From a checkpoint of a small transformer trained on Wikipedia.
Size: MLP 1216 SwiGLU, 43.5M parameters.
Each number is 500 + 25 x the weight over its row's rms, rounded and kept within 0 to 999. Layers, rows and columns count from 0. Numbers have three digits each. The size before them is the row's rms in percent of the matrix's.

# q: layer 10 attention query, 448x448, rms 0.126, rows 0-13,64-76,128-140,192-204,256-268,320-332,384-396, columns 112-167
# k: layer 10 attention key, 64x448, rms 0.119, rows 0-12, columns 112-167
q0 092:509515566462469449540519501480487461464516460518477508509544515502492484520514494465505498526541520497507519515511491499508491503512486505505506516518507507478427482522
q64 103:540488492512497485514504507476483488526472508499460470468503494517514521550511519508496521556480517496512448496492477510462516495502513516501500495493535532497526504472
q128 078:507500543517463507497504520467498517463480508513487493499480512524522506493497501514510544467517511500513501531482473509537508509480507515510501479534476467532479490511
q192 158:513494510498443515490502498482465447519476509528475491512520490505483496503505477500504480536519546488496504543524462518519489530511529533478465487513504498502515495474
q256 068:502453477471469474495475502449485478525496493455516479467484501509477505470523523529480509520507487491475522530496459494530548513500521513506495511529550477518516511527
q320 080:488504531487529475539499511527525518511477521500522482487486510522476522486491501506500509488528505455543469508462479530552556537491522517470491508478501482520460456471
q384 099:529469478516468521464516520464446487494497524517482495548473491513515501507476496510474508545521524475497519479556489486517485517489507510483435490483484484467516482515
k0 076:492518534468495480493486523533520558508502509495534501486515526473542481498482530506507502421485446444556495487502576456473460496450496501445542526452515502506517484472
q1 112:527508472504523502517505463443495547494559518443484490470499507490510482465540499487510524498442504529486485487480510506468488472500493461527482536522463528530525514477
q65 115:549510519510469495515544447486533511499540503452542494483508522505486462446490495483488504445531512462526557528484507511517505491529491473532507504525493493495502512524
q129 096:496506457516489515492464505541456489518511448493526528483496526458459531477520477481458459519533504479506505479550513493480531494516511470506511515519526541490521443526
q193 138:479511471491533474496517499537497582498519493476517497472493507511507495475529490503485499487507456508507476448491532464524526498513496513481552521478482539503501490502
q257 071:490536473491499532536538498562503526508505495481536491514565516516532514491441478471527436527476490488528488484461524498470453500499487457530524515542515496465514503490
q321 092:497521502526488471504531469431496492508578500500491492500520520504474480472499469487452530519463519521535543481526521498471521496513499450547477524515503508526502526480
q385 111:523481474490504493540487462546522545507510504471550489441491516483465505473515469476509470505502506517519483480511504484501490465482504503512554502494477540502489463517
k1 106:451481528547505480512474499490555496497452531511489498496458490510520531500519535518511508496458506510470478433483454473480491500490464524511482478487505520451486462544
q2 096:491513487526507476492493526446508472522525453490513495535465487521553534533527533516469494551476461493488445517519479442500495520506471493481515528472515513481480515537
q66 107:480479522525477475497500529467502452492499528555467491513494481492488486550492484509514510563507458490503481475492494519517473476510532542445543483481534504499497486522
q130 084:477490508521482469495513523477521466507481493531527491521514531493511507521486506510507530504485491516504502487487506503495512491486526537508501488499515496471459550538
q194 072:510502506465507515446503536511539505497514491496490467478485474514474533517500512530523495521487498486520474537504536478514520532463492505499490485476505470510484495511
q258 076:471472501502492487493474563481494485521494481508485506484495511485537524476495525497527500551512475493476441555507480482490554517516532522506483501481477449502500505512
q322 098:526501512481506476470498517502536504518473477518449530529529504505508500515483520547530483540521474504498486501484518480529527510519504520481526494543494495520487477544
q386 095:515450472515500462494494528505500487497504463527504486513470506484551491523535538484551484533456513492501455489489488507489502527529516543502547496487549498500491455515
k2 112:521539500506560462542498471517505490526495495496431508491510486532504463457513521479540528537547477547506481432492499492522482431495481535496487505527478534506491515545
q3 084:515484477492491479493503502512510470483481508494454519534523504499465493522519485544498488494535505451498521521497501509469527517507508494466484478480527460490547554516
q67 086:502471495468504504459467503494493473514477505549543510508531493513483465498520493531523504514473482505511493534481505496473506509477492502466524475521509487512550504440
q131 083:508462517481500499497513485478464525505501505487547507462521500545504537485508498510490541469502509510503507540474493481507532536512521517494476510488467496516527485501
q195 082:541455459493477551473469496495488470501476490502496537507495474484466524501498484496470515468468510516506516601466507506479472513492497513500433521532517445519492515502
q259 102:507468462485488519449468453504452495492448530494457482508513503478514530503502497526482495456488509485513525493499490500503518493474541501534497481512500495490540515502
q323 072:497498505514517517490487520480516554457495531492560456462520468494474474536512492498464488438477481504470489515503483449513555513486481502472487486484491505438525471521
q387 080:499476513519472442440529526541493481501486482484466501509482488506474544521498463496505533477486490439509512532458496486526494528516499478502484482506479478505484525528
k3 087:482479505509497497506481519450489519480499527421503445531470509489458477517503497539515454557475527518483472454519498506516459509496479511531505515479480518479490481472
q4 092:462496486488482461505490518512549551469451498505528466517519480506490468465506500489492500481512507495527522526510519482468465464480459553496483475507498489527535507514
q68 091:538505482490513529516539520475556518512546475478508518479460503496462511510516509481486464558472494546481457488489466489460522524493500519567480518519543527484435467522
q132 087:486449481482525508532484510519491530517510488476456464493502505493492480538506468512509476498511494476544500539497479510536536475465503533453519505507512479448539520513
q196 082:474457478524506447482473504503507475525460481484481520453481470511496502514463473508512505540515526491536509501483495542431503440497479532505476506529539476553493509483
q260 100:430475485468497514511502477492549510497493500507469527504464478473465438468497493489501483535499509504482501475506479499492510493500463535529478498499498480482497487541
q324 088:487501484504526508523512562566509474503511504454505473498557455458527483489512532496482486448473529537532531533496447495513485471509531477480478471468527508527456478456
q388 087:534491494515537526473541475519530511489498485479467499476505538502520447497514498488525475465556493480510516512536531469470503542474475493528473465549499485541483486505
k4 127:504516497544552468576508491536502517520486475500496524482484498498517482486539521471511498519515476513506494395508492516526512459501508545475504504508523519478511496499
q5 097:471509488512456490504520560490499477487512482488476469534471475500526499473462524464481514549521498506531480510440512513515513476478466501502512536488523522504465525501
q69 099:517457535512466512483533545496516490489511504534500551445533497526482518545455513486579492545495463491478484527512502498518534494508514493490523481497491535510519487503
q133 104:542520500484496511478519558496476469479528488509518505507486509523488538484486505470479532453516523512499515518514533518490544494478555472551508547468500524489503537484
q197 099:464456471541502480514465548486507487496497494492544511505509505522518526502493527483485466498497535495589507513466545497489525501512521488486500535502492509514485482505
q261 108:457497514516456465517528520509518460486485450473540522492495480509489537482514513483492522538496470506490494534437493502489505523539508421514527481481517529508542531501
q325 096:501521458478518485481453534538504505516465518472489488452485527499512464510508524506473495521460539499484510499477505493501536448502478482528517516509509534487478484532
q389 086:503479495527476496503504510489528507503475504519462518471489505494542528507502572467527508532519473447478473519480532498537511504467452531497498468521518516495503485536
k5 191:499473509523473524462524501468489496473503504504561504481510512493473517533503492506472479446502526476467497665482500507478509533489530465531477481494497466526521494464
q6 103:516564452512495520496528506502471521495524450524500513525496545501518441488487446510552517510485516518502501530476485483479503519516492518488515481538458487507534531489
q70 100:507539509483462528502495529514531478535499512500527559500475520473499531516511477478510508487498475506468533541467515485560478544556518518526495488488480484518493534528
q134 095:491525491539496484478490499505508471507505491499491482508504481485477487519473495513504463461497516484511489478498480479515498506487485517536514468467503511492493485477
q198 112:450510527530467527491482468514516535564522519516512484532516500522514458482488466505454523538509510495531497531563497508514461511499496465481543502523487494520494513448
q262 096:486506462518527488534503488501491458467536484502485487559485488462512501541549491538547492502490449488481504494499489480504511500504474550504504528464463455485541504536
q326 094:509513500514547499519468511498515482528484516536512531488475486492482474521512520508482461500475514532540490547515471558489511560435511507519516485476478479498493495529
q390 091:481449484484442508548516526484503515527505491524482518531504494521521492528467471492508508511512501534518469537502510482507453479491502492487426497503535499524486501498
k6 098:539460470517533508469492522525478528480513517513519502507512492518478482500530497498474455520460487466503491514517505519523492488499502475508478447545522460450504477490
q7 099:518476499508503479525505464492477487477503505557491535475506476510501477506518485502533447510479500474495467478447503517460481473497487526468505477502498502483518497496
q71 099:514483527494442497510524496476504527508481486529459502525521495546515497516517532492546469504523499521519512461481479468488516492519485468495540464520525492537537441495
q135 100:509472545515487501501497496483477503533491511558495477506458538549505527476485523515548538495547478490481470456468528530516501507532462492513492490531471511503511517452
q199 103:551530477464507507475514468537554470479477516508507500473520493514521530522520507472499507515528545538529468466506521486482490544506480516485479535528513489507500518479
q263 103:506492480480498523475463538483452577506461522506491492479488522508505512495538478515538493486494532519500501504485495473521498492534486498460510520508529462501532504466
q327 104:516503493479478544519490499469469540521487496508491482549464478529506490534534508518520515456447496481483496437469493481490528530500504517472494495528505491502447499472
q391 092:503516500464512481509503500475528512489508495533486519513521487526520499539505502493504542495460484526501486460514480515530490524525506490483520492466545522520480473494
k7 093:442470504479541494463491517465509525478491480478506517549470509468475470502463517522490522498496486494450452481461496493533466538518467539503490515518489473504461491456
q8 071:465516511482503474496502507539498535506438514501480473484479469469522491505532503527557521461482474526525487496489495440499487491489509523432567505495455508523488468516
q72 078:548502481489464463501484516495489491527483497481558474461471491515492501500526547483533527489476502530516462477468480483481553499505484548516508452492513471520489523490
q136 072:533486483513550498502488536501436508495462526518538513531487486482492538500521495515501461453526482469486520557530491465471489549502503514527516510518490549493525481483
q200 123:519478533491485508491491544532482472517509483526485489515508471484498512539484464555492484485543514508497507510518472485528485541479511550454484506514493482480501476491
q264 061:487518483508477506490540463543499504519496498502534506437529530465562482470494514536553541477474504486497506503484516535508479501502470513502500479520506552507504523473
q328 069:501513514522481504532511562552484536532462509531517530488480497490538504473496491493556506456492495515458552521528513480489488500521523505468517481521479547470509520450
q392 077:466474517505504532503523496456473487493477507487497493473491518497498477489531518535527505526510478529549520551527526490488485492482496495440468467499497503477456491521
k8 085:525494514502495506513521484512487491457504474530469498517521494486509497518453478486477484503515482468518511552500493504496490531473530496507468489489503508504522490484
q9 098:515486514509494510492544471454519520537511500499483508500494501499507466491542484476484498444494530475498550474498480534479490534515508473496468512509498498515520508463
q73 094:505513517499508484516523473458498481500568495488502504494531505510520490492511500506479504464509527475521522484515490497493520480532478502518467524477492478499486465495
q137 089:512471496478513490499480475486484507466493513495507461486471506473486466543487518492465529522440486441518500464482564530548546571496508495438507482490494469506570520481
q201 077:530477514473475515507500526476496482526493531508454481509504509480466511506506495545483505524465504487474463466483440505480498534532466508548534470520508492514485535494
q265 057:476519542469518530472489521536502486476491534506480486471510485520500466564526510500538475509484463500518442491512478520493437490486475488445448478480445479540486514518
q329 087:482508502485494515514510514513511500487494490462502487532485461473483504535499514517495502470538460475509504472518479528493464553507520466470483509448499465512480486518
q393 115:534529520476512517517551516470444502497488530499519477481480476533500449496497489489464510429486505508516514486473495505468522494512469468539455526533496491512556552483
k9 097:487475510494463487503497522527549496477489485481516477492519479494492527486479467510516484418514462457540465521478509472515469498497513454467501485482497485500503479493
q10 099:457473484523487502509500495490489495537512504476507508513469513496502534506549512462514498499460458525476447463491503479506497547522484505526506540528500568519493491514
q74 111:499507527518510502515501497476494530496530497490519538483500504502509517491516486470523487494516514489468534558555511514544499450510515517493550529497488509460491502547
q138 100:483519453496514530505477522501487451502523472503454488539509487521463477485537475458521502504497512511474511501539551478451483477518494549527525506508506520471517514494
q202 113:483551479479516460525501508509505548500518500488500487495518498513504490469529504504523496483466496513491493469506537481559528479509473497507551504468513520476494498509
q266 102:492544489520490522509551507455519477488547453514547534479473500504515508502516535465490474514500502519464516510551540489467508493526507512542520510462500523481497533513
q330 104:504530505459495497502455510488500504512482479534431511505515507504515514500502535496514505583510503553491470523539535522472522513548515508523481516497485531502541521502
q394 099:479493490499503458528490499474483445510524487533501519515502512536498516488521509457474510523454528516500493463536477488532503484520499505497538518485526545498527496509
k10 108:468524524489555512509455523492521495519443525475469491492473516506489500506504531494480512579466447495537510401499486537524518518516493521492546515497514518469462468502
q11 101:420502496483489488490497462509506482486518527475521462486484510454537473489492517507536500488479457516524478437465538494533469491515504513546515512492463498479491470515
q75 105:469507554500504518528458503499520487499502501490491500557474500491476490524524543486505486574495460515502498488526487477535491493481489468480517499471505530508491460536
q139 090:465525503475538530516503533524492468516503514511470481510458522515483489492492511482513510527507505501486523491502497489508471502502508492509497489484547520498420516536
q203 102:495544483488500463518486503513509566510507501492501480499524483501515486474490526516506479444493478475515471457504537501522511507466497511509533525469491511498497500531
q267 123:459529531486511475551512522498518479513520442497498464516485519512508487484481546497487509543481467510478461487461508480505480548459485522470514482450506507477525537518
q331 100:454516482458511499465494477507507505503502532485461457497515492501504488509471540515491518581499468565486460496510492491533465545499508511469512476482513514505474508534
q395 103:448499489541497505514468467494479506528494497504497489527495510483502493492510496512478493531488480489504485409507477482543515469467475516456502512472496498495493438495
k11 131:512534463454557496546478494534480501518496513501452520471503490505484488447539526483512529531509476526483502420531511518491526455490491515516487526504486521500496502546
q12 100:486478514492523464512466484487528492458488526497461446487487554490507486485490509524518546538491475522514485452504466506453509524518476503489497481477551476505459476509
q76 102:505507497469543484525508487523491494490485500523444513580469480495508483483475519491471443553520517499503516465512468467555532523482495545494510516478489513485426503535
q140 108:516563483483520458506499485510483440530508523519455485525507467463487476508485546491501535520519493550528517475532529509498528504508507497492495497473560479504481573526
q204 102:482524509486537431492503469547479482490517501487529476497514486468528485514474517499502537519534464511513523428512507526512496488520476503492512521483540516512484488530
q268 111:474570498486511477577472501511554462472508529488501537521437495494495452469465524501490482585484493525542498501534502477498505533512476530475478520485523491508448518499
q332 101:526538520459516509507468478547447488495513509497423495532463485482507510475511505468502509538507482524523468489481486518513519484519494491527465491480499483532486497521
q396 098:477527456503542505517433462467503458520507502520456479525473509494478479505487561504526513528488498491533454437527487501529470503473479507485547495493512447489554483521
k12 101:494522477532522470513496471486457487557488508501483536546527496475475515479493524488516456521486475560500489379493543516538495503500489521529538499497468514488501477514
q13 104:547499535509464516491467511485475471451508519523539522446501490531488509508470465568485460462501509493487528581516488503476454520507509482538483475505487496502522520465